Part of a small language model's weights: vocabulary 22710, a variant of Adam for these matrices.
Each number is 500 + 40 x the weight over its row's rms, rounded and kept within 0 to 999. Layers, rows and columns count from 0. Numbers have three digits each. The size before them is the row's rms in percent of the matrix's.

# o: layer 4 attention output (transposed), 768x768, rms 0.0219, rows 493-511, columns 128-255
# v: layer 4 attention value, 768x768, rms 0.0257, rows 494-511, columns 128-255
# q: layer 4 attention query, 768x768, rms 0.0218, rows 512-545, columns 128-255
# k: layer 4 attention key, 768x768, rms 0.0219, rows 512-545, columns 128-255
o493 095:532586472482486536519490504561493485532505424479444578443543486590510499478575474476585473438479409524536522556474569506492513538587443525521471527428534490485444475466428496510481470503526581524511443434516516414508507505504478461476448522516556428561560536477537503552585475481475439480525534586499511528475515536441473562483395482432500513480587551544466527485486437509524501542447
v494 092:553522475497531498491453511470529537512506446501462501457478428500535442483410508519515511465581543483445552478439530546493466447523521519515487531508541488444506505568476483465563485493574480575466520599471496546508530522541508433569472526528478529533510442499548498536578510518495501526493491478520489468517539533424475486558515479507536590499560474527526483590534520464484469491503
o494 087:506446495559533509514464479462558556473467520437476479510485504518470494517488454467574532507466578499506455464555445508499527502435509443455557490525449507403532540489552517604462486493521447473506444507425470427478573491489508462461490530512498556464500482528471562490517507547454528407468477460463490429519511482428490514577512445578536507490454449555472479490548547472424481438505
v495 099:536576487509484508483496503563494504457526518516473477510481503483474470524491520542534486503481448503467481555498444503482542600499566474428515472462501468500467483525458444498486434495493555481600495562475433509438456522456504473516508541515500499476502409584488454488527555563498523493498465461486495510509435513542445466453465452479543562495454484446473533461491526364471547542493
o495 096:503578472472566515535459488506598431445512516524493539508472501499452458547545441468562501460418480486538469436552434540509500558429537515548514504474498474496539507523505517566532510484541562476555471504451496435430461471517603589483456524511440514425522440517482546498464532535464447513489500491442544480497524464434468500494452517463535554529518481495484498490512528521445490486454
v496 095:507575494458559544476589497501521485514499498470510492557502534497462496477428493524514452481535534484511563562541500576526501530550567470529491487527493454547518422549473455468548483512373496473528492517534505548496523504450453522616486478412499556499439520481458514514435531559478531588546463525479514539444517571515534506525434507543526548475450531548504488507581555444417525506456
o496 090:575507476485539545474487541427515507469455500433464411521473474471448518563492531504553476452469477454518448521591424559566486448486471482544537519495496384456497487468454540494484535478449481460521489543556518523526508498455503479507499484581455510497480419445456496483521583552455497542489434484424513505505497534504482452499514537540590492478470461517453522520529500496378563477504
v497 098:530498422501500563546469504491500487516532519550492511438541532455536480515495456488499448468513471430515546534478547484501465516508519501551509434475450475520489483492459487520526476518459463499505423482528538492460566503477456555498495553533480550464391476508532536491466470557503521477600513367444459479547413509527539510472596516494513507555509506571497434491513528461519535488453
o497 096:545469492499562599492495460544474533437512470537516478522515605381536497604479551428536488519444481488546493557521499470571472457446498558437577460520471457432517434479496493512477495500475467442470521530506499551470544550452448482439504492444432540491509476517448543539449472530473486440453528474539478433528466488516489513515475471501565511479507472566468474495594494503480545488502
v498 096:527432486396479518525430525469513495525528504421531495515522493456497376485526512499456528536523478418404496462444493560540500450501457549425510487504470457494508521492502467483500529505475542465503535526434508513508561530516440468512472521511516545498441491480526486504507518572469578495475534513506446507480548517436565499542511465473495464518425521476460505566506514464421536502467
o498 096:576506515470540503515418520497642479385464459407485510467455506479473475501519550507534534556433517484456431441414500490478499556489530514426533486510445532468524530479510538500503482507541511423496527479481497447497509496513495541468530508529452533492412431479489504521521475518489508545508533515477448500549549499447494485525531542465481477525428524521448429485504468478429488526476
v499 103:449469497498471458596465497441536571445463410535491523453464500541529488490514511491579512507481498463479415510517528439513502566514451558507471510469523501443455524526529515550528497499582499483522576503487498537517474548597540499529529515521573470515559464543475533531514439507460538533572522513474544557472457563453533496527478512504508500541503477487499467517512546580480462459515
o499 096:479581546537481554552574527541521562475552467481492495487467513542478478436484515435546456490483466541529515522489569425489472462563465494401449532415496529486422491505502555489545433523471496422509540532464541581523528521463499478445455537487503442506523473456474508525537472451530484491438465475517534483470489585508493432491447526508457524490520505465487509562551562568611511511541
v500 105:524521492408487489531391452499460506541514520518473552470494555503529517482493507514550545512475537491473436540484491459468471470522476498460593515539494523529509403535519552431503515498540506496477541488523546554395455509497511418431520512568450455541479498519436428562430515507489464465586513442552441415522503433473514526478436480493524547479480392531556482526479539511503552464463
o500 105:549538503533437500571492493582457509479524477485491553476490504572541514423517492500557517496495506535466429555505469480514461465362495547464536443457456559539495462558542508534463492538514461389449485470559479485488539501440442491544480531469458463480471572505527537506476467454503466486502422495581458445525544441439481537607483473487525478551509436564475485493508532445469547510506
v501 099:468517489541563541516564528522507512563465441507491514502473478503557503530517453495506462524496534466488458522451537489521456474470514437457509510454479564492567517445461531513436443545539464542387498508557522532544489524499571476562469496451540523443492502448511506570482486494435496489437490496467556577447537397572487594560525445523430531523501478489518543546519470502463444495531
o501 094:472471520490538541489536470507509540400494545501527451565535514463544566510478454447539483524546573453532438484536499520504482449372444431442551500400500511453528487475446525565443562524497473519471520534493439538492493533518544443436475523468534479456500479521480513540470572505493543426485404483501533457497463502619477469533468466496574424429486464467479560561539537496566517541500
v502 092:577444474490509546560478452480528515435588520473536477429504434585506469496479545451588485501541418530503468463531513486510507579469507490505429465469525468539563505530548524454434449516564516481503520537488556574454599455562473496464492525454502490496462459515513544435511572496527503486567523519493485435512534496431472531487447546499389501496526548467481549483502507429472563521484
o502 088:585484533498480547527559518536510469478503504495521469490481497465511470433529534409489457476490466511523463484471608454541455495507479516460444469443514497541549546454558508466545481469505515445491527509479526557499530494490454456480452513486444454600576523479542499448505502405539448563473556543470401502507518456421490508456478489469424526504449505549506516438504446476532539491474
v503 095:496485523547598439507574426521528449450511537499514562565529507415454483457559492484453538491483488533471520566494548499529465581500501455448491519479485492477492541394514479535496533471519477528543472475538518528504479441601493501506504476504487550466523510480548530516510543502443503541531523504432546473432495512483425523521541484501476515499498503503475513499489544399507441527456
o503 090:493500528520511433496528546554471445491504482557434500532555517551440542508509445498448490543508468552480529604546496467488457412568460517487517442491536564453463507463589486491517520454469491506501495429562478550494474505540513492447494541420473436476577585425487565543515535426442523456542619571491521481490446534528538491440511538529539472483553524490429569479539547529538483544510
v504 106:494502510587580484537589519455477448564447478514451554491485474527501512512542495435561439551494452498509501515529553510505469434546549496475457463476571472508493449460544511511583558499517552476449543529528489573529497485500552497447569497581401519474508503464482576438439483449487473424533525450450501523538485508550557473520547546468462470488471554480505460519453530551540464442509
o504 101:514475565527464554470541444520460523483519472543503419472517629456599480476550481504457492528555553540593484483552464398543446452465481511468520442531537547494526448502550496492545534558419504484506532578566512568499495499519506505452557502468489526448546490414519480491502472477579508505494578498494482503511479506585502454492514534511537470467527481521498574586536523574537463507566
v505 104:515534421481500509408494496507467512467541508552537438515495479459457507514487566508509510539494441469492442466406507536452475492493464484466487508520573548501499430496536516559483541463469485499507480508458441571513502496469560439538511471521540470528456519414459518501455550434472474492549504551474512545523546401548521535516380523465587515422483534559539551556517523507542479520556
o505 101:604486533466523510415536458505519547545477545507544509504485475440504526496471568531430501452513469471458480443489582502471450532470501448441412484496542503465493500492531568522507547480458441468462488481524481614515454548465442532583512474506456433581471483493492508466535550499543484544521387499536524477516489413502517512533509601424521432470452493490574543485407500458485517485509
v506 092:473506523516502555449498460497509483490516463426507530522532475544439453504546509471494571507504446475484517463475513483526541488563487510501430550475453522517494487549466470434500511516508518506466483529467556444564432459582522516529446549489509427515560465507494611489505540494516526559417510537469565500477503576511501478470459432516455499511483530549534515498528524429471489549478
o506 086:519536477488480540534544611435368525517456501425525504558462498494392517510460522390475490476455473458429521475559484471486601477521532528559462585451539532507509454521479466448524501491485489452474566477483599509507496523492490433442494510526463443497478511430462541518558582477526545554455436491440532493467449519575526483447544476527475562463476502482520518528486551457460521472505
v507 094:534540543501561484435540472468503515543532504504495489547472557471550524497383412457501548535484413519466547448424481571564504503531516495479535543448514469565532515511517481459462488479511472512498530631490494495611538528538564553499488508490477404549427488461537511487532546548502517517491486513461509444523404495563449478536482542502500489552471475477540470499522502397502485564520
o507 093:584492554474547500458483539449485512505479456477470381565482545466515511569489528450447504407519483423454485491462451465554515409547551478447543537511541479505515525473532520533514543417487489430496484560541469537513520519516493524507489488497551471584544464446435533487528539456455565527487569564518462464536524436463501495539519469481585550548390455538528525463502475514402549525501
v508 102:484460426492468565481436517501472538497513541523515452556558429525511482394523532490510489484488455512536493468458537582508448537476443502459434526424502491514534500482579444505474547531551501476473523478482499506526534427473512547507470506519534490499481561547501484512479531456476529485495543542482522452470542455539506521554524453503435477590425504443545428498523498522476527536484
o508 097:505511568451540527498597478506450549517445509416548451596526457522456540501538508462465503559540527454458529514535560526486493496478449514402472456440537541505533509459514510502435521483513463495562499532504585549481540528544505540585557508441445453497396531524471553488535538479442509519537396534517486444574518525491513490462536533458513465556522546524478530534520468465552518531455
v509 094:518518505506452509534475534519516513472487519558505435487509522488488555456443469436547476440554510593488418477492582533413483446498506506445449538463474522518526467534481516568456426504549544532469485547520523555476497569547510509451457535571471494503463485442484481533565499473488509420521490467507568477527489436505481525523540457514526453510636460538513482501507478562425514555528
o509 091:494441526453509476479455494535506557479495522552495446393524533459521584498493538489567536479487551511517448437490506447393450544469451516385503536485533534484464497505436499539504573520584490376556500578476514555480513491439495475483441471557512480562564477445479505517506433451472546413497433420534484485474577407500504463565438474510519529492511482512539508482492369574491553469539
v510 094:491464512500534484415567486461464524501563523527498570515505594480509509548554457472467513459552520511461493517503501491495502572457479461499443489531494529449527494505460479513499469482512483446493480543488487457482435511498464494455511499551467481505501464545484475500545530508498537514454527468468450503471451453478478429466490495546555501460502479480489532498428457487556501460568
o510 089:493414518519485432537493505524565480551550528512486592451504505534527445500459457571495523542518544501501517510446503509435502544475472421479472486500487613514516567495503484530593492447555533506540502514484473403504481483544504491530488508544556519477492506506469487494589469472492528493551502502455533502493505479459550511560484503457487517453494518472509440469463519540502451474553
v511 108:451550469468478508541464494526479518490452538496452537450525574565485512556540538478514474542560478509520467460553487504489575562458520489464516478461568526557499456518513522478532463483544519527510554446472431504468552492569558499505482526473590509511587456477545488545481513493482471566534474463570550432489509466522438606526482514481462479491422531482559561549523460554456519483517
o511 105:456567530532458464518542476619492460474511448563470500440475544512506423464508472508471470531519438508527411496541539398476441490462505532488518468486496486549481495542454509517429529476466542492487479561493469516538520475503497445521499559487464483466513507438544484500455493506542411519480443465521528432509494520514430501516429514505538513507474522497435578467431493443502520581560
q512 077:551419515512440492483500606482599500500496447468492509487449501481474439491482466494515474531500617540485433509477552399519441562528538469483452516452488457538546547499540488416555645502561459448553459477537413379544560566532472489482536515552496522527474475486527475517530531512560525523502409474468421559501505539461537498508545522501520495508539512437440473499502491480518447484541
k512 099:474541470504539459479449463540481413507475590516526443565497510481525521622541481539451549561492570481508507512446465480518464481400522502561475511596522500512475557471520449514512516485492510482489554494551470481460438505522504473454502516544508450484536413474531538507466485537530547564457539586494548475536533462512469499499426502509549499491507545473523480462454421544495479517509
q513 097:510486535486449476474479538442590518542534452414517496460475489481506483402504541458494455463527462531458491512521520544401519546502525525504462488464491580500479527524501546517547527510495542519475559518480485525488502529474520455577550511542501450487473503448454424520503572472542453529547470445539447478475507436513551483562537495546461493512497521533510475476515463451508560505540
k513 084:518525514455508492501516490552495527520487446476450517540516535525443425455459487465482518452464543500512429527478496547527517506517505559522525523465481494536452454511431496514476511489445559447546475469409482457557502492528537524568512465523482498554508530535515509506514554443580474514486516480476481549451553589522509500477463557511447472497463491528510554552543609477554529525537
q514 079:518483550506442465380517487468527480535530505463442506439526484479467539573602490447492521491535569479536514537495437491490516480609510510581494455530519526412512516429545499477483424519457504495500535540528532550548516446496554388468543511579590388401529423564489495522501544474530556568533523541495492465537429472500476535545513482489528486501535574484535445452485445526533570488507
k514 088:548556551516509534522540403503486434537457498473511545542560444527455536466500450551513463541499510522447571501503444503524508522490489492525496464499500485514483437436483496478514444430482555541532492485511538540476477543419495548496486575470553529482452455540479490470485452510528569441517521475544492477545477467555498535513512536429515510504526530550497479517548440462538458541535
q515 100:490453497491500477499506521438564499540472487500504542474477487445467521472478538492487491500588515553442503518558545535454523505445526576458519560426462532556560475539504535509522462464517513575456480511525449424405518541436451554537555449419450521498493583495467507533550521507498473506490489472519493435425436515481508545481540461517453481498476447506536491452546515457496512448504
k515 093:473539420429507472512495554455520486478503482436483476519494483490540437552488488518470483453530485452497502464422572517479557544506534591493595521410468435522487548520436501518512516458559520524540445509431507464572437460589487515496524472531566528494464522538436547553516588477520494478555565549514432538443492586438526481492492555502490526483509532474519540511529482501514463425542
q516 092:491524427440534484477500461541479443473525482535513514578492462479517528524462523549545435541479510469472546517527458481590503486579493449532431544551546381517501505596499438529479502529498474524514499495553533493458544556518479522532450477510542502484444497554504443499445455531454489516433510604560563472449475547524443495470540490454469509457477534490427431506461511535475455485469
k516 095:554520543536470486504486523516453564469447537505438552558479509534416469507574531534488501545530457413534470527571572481431460482488485501455556444447505499518422451444495515434520553446512546466524385468474464473506534498467551476533521510494568533517527481555456556565437490466511462518502459485456543553514495546509492478477516516465434491519478485510540493468496507562484475501513
q517 099:452536449423532497507532548484577504537441501494510548519527415535520477519514531437438507481462505505506528482508558483518566452460561522465525548430446493512466481512536555446514489466459496550443539486585482508527541443489408552443524495477450486517522522527463501468517495516449478502480566431539476539525467443481610506513526560429451482532493466501558536494491455535499436430478
k517 087:416530472478516445576415442418475492503505519551535492507524502512543511497521447547511478534531499511474486524503473564520506549471507445516464508495520471496446504463548493527575516451523516450495489467481461460471506419495482499509473513496519469519451509464456494534472504433507538487493529531482499557463536409506532472444499563603498480526468539490435466506398454549449595506566
q518 093:497479472533538493403471515465468444517521515465483523511453480404512571546500532537451496494543507510418474457487513544449505536393530472525425504502502475524463525511502465503486477531432479526538438573453492499525549541533520536484533482496489538511512444457507493503473439522472571508526501558538486441507492535478498462560513469478419494407538458494555497505490467449492537420454
k518 112:480539497498502489563454484469501529516527453432417500500596481474549478559541443452514504449505441487553478517435549423425454441555536512503536404484462451486448508526509525527481523499510529525505565478465500534487531400573512477468533532499433482502528471530518528515498554481476453562479565530477464531558536605484548523513493454486554438537555476495536543523440492456532455529562
q519 096:461476457464498554468547558450457528629489488441430496425471513516442523465531469499437471491553461578592422483492562420466454507530506512436544449525490415477435555514497484457498509453509485500446479619572523613470524499502499475483572451543479513496445490487536496458538537529505508531536472521572477516513531550511445436495512488519532498522545547554434537485522423501456468507516
k519 097:464465438458480415513524490539530512437488533467504525562506499501528510460440516419493459467559525524461514485486492535508550529518535515552484452513514499449545516527491521484514528505500517477497486424537478502418500499521478471486500505434431417498512529439501475605494526516528510484455498441464491533450444549453513535491509489544519481465516492447457399509437461513493557439487
q520 105:482519532506520540521533472550471548436457421476468490534487494544467552549504483473470477501479524507553519547490473458486405520554514504565432462525563434483490521491478434479461573513440470443507469483515576555612479488590554502426424531531537465471445458496484481515520564564517553485563501508484491507553487529518466482475481392528535556488586561496464476497530507541484421565467
k520 091:566556495453560560514523516528520525496508503457555448508469469500425516465487467430513503515534396519495476529480513537509508513573527519494517559507534548490536482460438508523511558468464482547565530513491562487528463535454545476540499503474497516569482529507449464473496537505457524531530360500543473536538426519507450459434494479452508490504442538519488489524492532464469513567453
q521 093:508481552492477474535567540515499490525491507469537551490467424522385489526585517518423498498490495497472497503511547504499520476539443571505527432565479522469515528547527544490452492523479458493413545438535591443517524498459500464534511518516536467506485448438493533504549497444532439520465500501439447462491452476539460383507531491450505515561492474412503529509521464512534477490608
k521 092:458471507559477414533559421524511447489469486523491509571512497522537510506457506512457511443499545522473524505522555487491527437496504442501465486483477520477479489452563476544602561499488483464444508545504416512507447565502499532483587496488516411458549465507532549545497452515502508390487486475462511447448583508472536547539536540516540527526477481477533479410477438476528527485532
q522 096:446479479554474500521430450410485506486533548507502520473496482451474474483466412489558469467516522488529533528564445458498594515551444448462483523441556528482555557484564544536488504441470567475522413468466560509524493528475518470513476469511470482488451526506484560460502522515518570455542508551435449546543477573436454492462513543529475470563533534517517535481444488440559582480493
k522 129:563544562492525553465511441527451530511559570527485461459470593562477506510552537497500431523431468504477463525497513496524469489487474441538455465491496580450506473401555487441467485514480487491508528505560535472446474513476564457529466573537503452496505495491458489423485477547434484496474406509512571432557485503574515472494480470485551502441504502487499468493491551507486438493462
q523 086:426483496467513496525490506465533517482422468455478483511456517511521523511475481483512467453526509536422604524497566495535528573529497509483503548497455485518582556564482492521565467579462543504432554450490468489530530453566528528454498483508549478541420506539459415542494543501462449480520450437482460482510494501566494513529513474526556493595467467499520458502495557509472490500464
k523 167:528508523544500561488538492575409508482526549565550442488494521534479520518507538533505479551482515503506491520550493506539456511484432457506477481527558552461503538432568456451500468487456397491493548513583579519515510559512525486490506536531504485490497475480509484426442502534404535498485423525521541482554423487522440480414476459448558464478602547480484494563509516508513481494437
q524 106:438465574487554433543508507483499481527509459455571531449496536406523493514495544481473495556474467524510574447511537504461487494503527518505533466550498491532517452442508441530548505577513506562537511453444446534568529524474484537492523578528495529517533510477525464534472457489550446454489450524528465489528487498528514500491451511601522492472549479579487498469512516491506439522551
k524 105:495477500564465502449480486519563474487493478566516482519517463527414514463503477510494520510527484514477431488430431506499510511479508547527508496520541559546524525509484555523535467511438504468503560574533509525534514489530533475522522456448531502486618505536508480465515519466451571542512508504521442467570454477580499520485451489477515567476558468451498552509568429553431521539458
q525 109:421534564521504510482594563448567531537518521492435453462388422488470544534502492509536464504507496582557476547497466462506527529580418483549463494530503566509548514496491581439449469541435551527539522536526542433513458510515483476427494461503513444514501482504453521503477459501451541512473535455435486449458516549494505393540457447517517565473448496560468548443526487441521558431488
k525 107:516499521508508520571432418540496548463542535490475551515511510519603507507511488589451537507497541514523491542493501533472487460409532516503549552488466491499492508475543445524540500448467475508520544504466530484529521505485524516501505587515553447482501433446471440496451443564495454413459508483566507479546473466497497483489464476499489447514469464552523452477453497538508526526512
q526 104:496475456521504452491439456587459442508543541590493485532445538501533502508497489544475462473515465558519505454483552529485441512460443454554536525456511514600510496454445468520509514513468500449504448501560490575497507523456471507519550545468460503492556505491491555482471492508519481535495558431488453441489461473565487476532538611500505481411454547473530488446496554512436431521544
k526 102:537446534512490468484504496514528482423512513488515470464504471553503478445507462515481520552491566444585495557546483516518505458469557481483539567550479557495474540516519508501516485502512368474508505528480556470525467483567538485477513443449483455569462565446514486449513581511539543513492534499508490537496522609554479489526532449431476540505508475508430499487413512480558523532415
q527 107:558476499439469537480459523473435539502505522437490481477503549513518483403428510482476541460532488512487561484518535519542480446447530454508513469455489501495493540474468458534452568468493545513573479535485503482557510515560471470545468538506517525523445484438516485546519517502522487514501512474456511547515528535534540518496511471451442441498498508493512427519481470469558501484504
k527 107:454506464453515531460502546558489482468492575535516486484507446506430523566545489450456510504567520485495510559481474511495509540604509549479477521439525479504506532499406485518510520539587508506517461506486443541437481499426547532486493522481506482560395502531480501514521486450536493477429529480530498488493461504564510438438481499479446538490435490514499436456507579472458510474472
q528 140:529473573481462490499557545426600479536505436402444517439501455460438486412425519483553465477511495499478484574540596531449530563573528463493470500470447485527523494526531528475532544469495575551496561492476441490496482547455454490536566512509446468502492566465489457537529532510506470494511449473524467534485474509534543483545569514531465497502461470459522514415513529436564504490521
k528 122:465486462448498495473505602490598517513470407464449567485447433452507460487477465426510474482461412514544440527460556507432524530599561494517521542460428464500532510505402480548532540465498487470524455509439506526547516472506507432593541485504418557591485547555457511547489597478526520499520526461467543573518516583518519501498525530517448495480499565532464484466467571465512482511460
q529 092:492569544523497535521496493547497488440564551492495465560467491560509493533558495493506562458431516513505542500475412566484534448479451551540522402546528441443510508521511472494440464500447536464482479477554591573519474471557531437491482484517499509491477461540515567494477547556476532531479571531461543525499498529489406459455429512490506485535568565538482488539457494523509467557488
k529 103:523438526512511472530542439537457499492477493511524488466517527472504517464488556567522450483530525532475551520535509519498531545460475468454539483519510509526519524442528579515493494459491479550514562528546500511487525617532508502502455583475580451467448472472482433475547494507484502446467412445509550455502504492519521464490574493499501524485490515485466507500492513489478551471497
q530 105:450554482570514551461530524508421485432518488506545476492514567515580472547549472475452507508420515495502508483471448464542446483528548489520503447560549454449457463528495497506503475567472474455496476473533545514528496475554521470429503532538496512514507447522525536528442506437474583510531527520495578556518507542495483496477470491511538497515613587524450495538464507577488469536445
k530 092:532472446478454464544548431483434525547526496565480493501546489505498536502531533537574505537517520451559597469522503468493466472511464476508460488492537565525496461471523480451480457460505449465522482519546522465439519589451442468501474543491453468444477412467560444471507432533486513454531447477513537420560479454508507442499544442496530461513551434506476463558471477559531579513468
q531 079:520476544479477490482517478465476464547482450473482456487529503513477441479573508456460464482500514541455465480478570509445515541592500543496561396504511499451565485467517502514482471479469477436464519479513508511554460539526531501483559559515428489540451490489434558441503502453516501502553501529411459520578461520440461477512527507555554539477515554531490526487544507465598525542564
k531 096:495493511487502517564584468549516474509510516496538466453554535492457553442495479478510495449538496523471513570480430590534523547511576443493561465430505468495569537475462449519529487521491532487509561525488507476489459551503479498599435530483532429445546493513449496438486598538462512476454448492466511467513511498496513544465451515472564491483511428503495511496494468428519511520504
q532 096:477526471536506447533440523466574498537488503533479535530521473481480524459490569513504522550533496509457532495559517561458513577491523500450460530421474526529533514456486513514521514463519508543516449427493460494415526537437423535558493420479538545510461532459491511497548463509475438517450535480543524510444481437534518595550558520505412531478384415458513512491515478420410544472515
k532 091:459457535482522464476441508492595507493504558460523589543560485564480443486471466492495502448497452506414502512412499533471475469479515496480442515543514397505508498523497522543499549440530570510460535489467469523517433386543492515527440464460522493474536534480503496501523545453497432519527523542493396580448556555468535579567467519527461482508512542459472529486518504507557429511570
q533 100:507525514492520484496507509497500558557576533466609509539499581481508467495535593452452518506523481523489491462450472499514522469547482493440513493481541592475460524475511511550575515520546532472480522463481490491501516512458543495480483437406438501563441552527467478497528478432516506544499467534476484478494429475404523485408494497490540504540516445508509470557550558537540474556526
k533 111:514492489491462476518536468552550462559482587485429476468542467470461552438493562570470477512520555519500501508548435483486547500474432429462490484492504483446513493477523495466577411562486528497471547509565501517449542608507434443521474499459504441438486455452523527474517473479497520506424485506521418485483457454500479467522503485514533440479580485498482538429448449497513497447466
q534 097:527491505485536447477485559452524505563517457500505464511526520392506460441533473476429473503524517491553455532510523565507518517526546492470528433513446464508587478518460554515515487563502481500420494459451500500475581538417496621565604418471529545485483531478436519537456510410544464463486520496454511488447504560513517522484538506485488512467485439547491463492598490474480515476532
k534 086:429497543491553448485518473475527498556492562520466492479496578465610562476466552561505534450474489537462539495473511536523540493447534432488431521515513463483536483558494469457582528525525560472487472520463460464423504465485425539483492493497471502506513529467509500478581525536563426501449554465495504470520530525487573507569550508584462560512485382450515499405451465565539478480478
q535 104:526484548583466515551490551487563534579589526477586520506477523410470398465555545464484508458449461535448487471446496530492444493534509517447537445479537552490518526444529466512515507501516496494471519485498531514534581513458543511515493533448415413457490505499473504507472537487546416488471464450513483559498474509494566531471463571459499512574445485474547566501475488502547579479583
k535 104:462485504498575478575469479502487486496437539572427541556567523565504535454534510535478520493518582476522567492534483567470532499488535471458563519489421480490567489478597508453496483453542505548489537497502368527516533520485462494475456508465533539506442491501544490506523380471549537553493496472456497428494510462511560503571509493474580479506526485495479509463450494486515499493510
q536 094:479498507519474504466519530466417509623517493508476392464589542475539541526480476517519449576501460501475453465464596483487540534469544472526555411484480468469464556535475519505495497525481445545507459509550555471435503573561468511490536448469494528488398557469477511486446456498486555463460472520469458536433451545523477449516545503530522475459515552489423548482489506467490515529448
k536 116:435538502451474483502437564522644454517505505461486498479462498469538496474523537414468524375511460544485450494430513576435524532494478532485505502481491489554534505569440576515500516507590532481537476509412410472480451477503449525560549472520541509454483492542492442554586546436607468510458490424465478486448514472506510571567478516526473555539549516515455492423537598513500586517573
q537 109:533535471517563515444482542478590551540509465487537473612447459503461495493528542464547491499453503460445487528526422514468468398423522527465441534524498437506485504458522487436493583545545475491468436485503501480428579541552508496478484538466518491469505568519472494493498539509515493583529440448463486497460465522521544470477518515489469523507409511466539489522547434529500478482497
k537 109:500511514454489542514502474497462465462484480523518534493543544443433502467487530488485495487511468502491456480561523501487401512518476501512521502521574539430509528408524517492530500449484519472530550569547513444554476533528531456491501448482481544498486570502525609518504498533495529515500452482535531509518476447577489470469530496469455469529532507459436446597423507526514488486553
q538 100:491548574477479508508531479531413480533526575485476459508516557527540487524488576503532538446481498466559484487468451490581475447552553442538491491521493535498428519445496463469525497475407473485522517500554517514531512473547531452496394498543510481407546463543529492581509519475455494486505495507485564526552510544504475487507529491452542517500568516554409486507421535579470440489461
k538 082:519499498482527491484499570448587538467519506444493513469503468504448494457551491518512483538508502470521459544447495540483461528589439496517480540431473512473492476473448518539463478486459434486510537555463499560522534519476507515533515406462509540506512567492494473510479522506438541543472452523529489504547422498475511517488472526427523511387489563524476561499532571465490519572484
q539 123:576554488545499576494455481568458519451492538560500453543509477479506538572525495506524530542479517508546475455505450436517466476477434455543483472566520598497461502496505490480521506478505483505509536491578535517540488520443486484486444497498514538491508429502538517452386439551407537469518510544482560443566476535542415486431510418476533470453514525530465573544497527524530516531411
k539 085:497517520465474515538475564486547585560541482454468526501517490522523541480439544485492467398459424490508417498431561556440533484538538540516568532479484496457483498469435541573496461498476518484487446517454530528610497499529509484545445528510465519554487553504444509515524594495530462472550479512489464547440497593481529529464472531470490481469467526505543513533559551416481511505492
q540 099:488552456503438566589447465515502577475456446539600503542479477488496436539502497551495511504473576558496432520484495513455465507540484465431465524483460443550522479460497516513490506454598483547538421494453550495463530518479544478502571518532566520509519564508532444526538417520472515483466454589483500504551508519507529514499482542522449422573454501512392545567550558560510535465448
k540 100:542567521489614449465583589457518518535462499496530519467440488493494502471525615469577428469554460456458523525484549534478507588519454538477516523515540533476466512492467559480553453537545541538422498548479477481567429427541477522489495523509502482507518555554467544526479506500505405466513462464506525494470476554473489485529466545435546458490524571504564487457523498444487543450531
q541 103:528503453472560472438450394477442501479531543512504509447484535547550484391533526497568507483442543497502550487550497508561446544599531516516477520501469485593513517539534454551432522513472496475603520541478529518537602528497452454484501534408522498523514548494486451538562537586509462497477476496535500469446548479541583476541510454506502570460517458493516528479506521509452450499526
k541 104:509548550550572493470490483486551525425483497481466481501529434483452497566432524474475425500501485474522500571547453465480460549466511505516565486494492450497441501503522568467514563541556438471471537468471514456507600534575514528477472519491482473577478526545526474475459480450496473472462490521514513451517426497507467448430533521477480537499514523540495455475390535490508551509529
q542 109:544472531527508495532525455492515483434491584494501576479526530422519487533511440449524466548461491487456546527581479435529495471495543504509464490485543505444558480529487522498567509521549480464535398500512482517472514456504472472429518503537509561461520528530494539441518463463481492542521491539490548484442586515491488451498500505493492421511500476474517508511512546525523457455447
k542 108:481469399497461485503497494474454540496573475511497553445452572589558472498511468514453525408478496580529470499460461567451546514480577476512450511447471492521463535460562474474457498428369503541531541508425485427483500508497509513504444550513515431518486470485463479567507458484544549479522512482486513539601541466501555503460442540553553513564505546542471587455469522547464505471504
q543 104:525452451430546509528504535482513525467495484455446494513406454432488443555414424463502450469445508437452508507562500446471453527552482535541469429577520439554507484466507494488487476550513532484514494560489507461496498531482523467516510492580506517496470548497483609494508523444501473477528520513490547515532503429514413472475448450499557530558499545568473508543522474533523521577447
k543 105:534447509481507532465550440489526457500524539583479524545425496529544491497479519521383510490471467563533487549501478553508558511416508531485496490503465478450469508422505492480524455454424480503456502545533550455527520532574548506507553391486496570500554478469512473535474568524577465477475499508509458472530558596472580541592529493565538536503487438552555473449438539474489547458531
q544 106:501469526517459447515543526504571516474507535550577529527522542476443476538453496473436490562442445451513471458487537476561505519557483547427539503521525566547470495514526564463559440472550548528519517518473458512484538471485488415467505472479487477554563511455531515544534502506538518587478491512515455493515477542517438501480555426491459486520526547490454435520457433475531491499518
k544 106:484453542523506494459400461495506553481533509460470569476532445606477462521494515444512448499552487560461515500518479488466483454476509463514451420552466476433509516489508439528495519500536493434518492522533570523547548522507499497549557473459490448477515537490439533471502536536483501479576499449446531491451553467522527471500494448510518491503499506489436544457478475504477441522453
q545 105:491496477520452550584513467489537465459510483517489495470480513564499491522479511538496565482511493514480462406565490503497532519490475427508561456527575468524480518457460508457590509507536524480467441453488522537511537573507538532411503498522517514555550443507484434496512495456579561510582505524468481478469506496437469522497516527467503482496570528487434480508496499529531506543461
k545 105:513534476465573410535489558527432391511483540515528553506440583484555484471529441430535478536508427463445546527524505485535475523521466475423407472525451530498481491563457539501467481463511467403487479559539545512471522497490521466528492566586505428443502431487430526493462521519440478501516553568571433520479528456532491520559486536476489504507445535524478603492546501503458548491497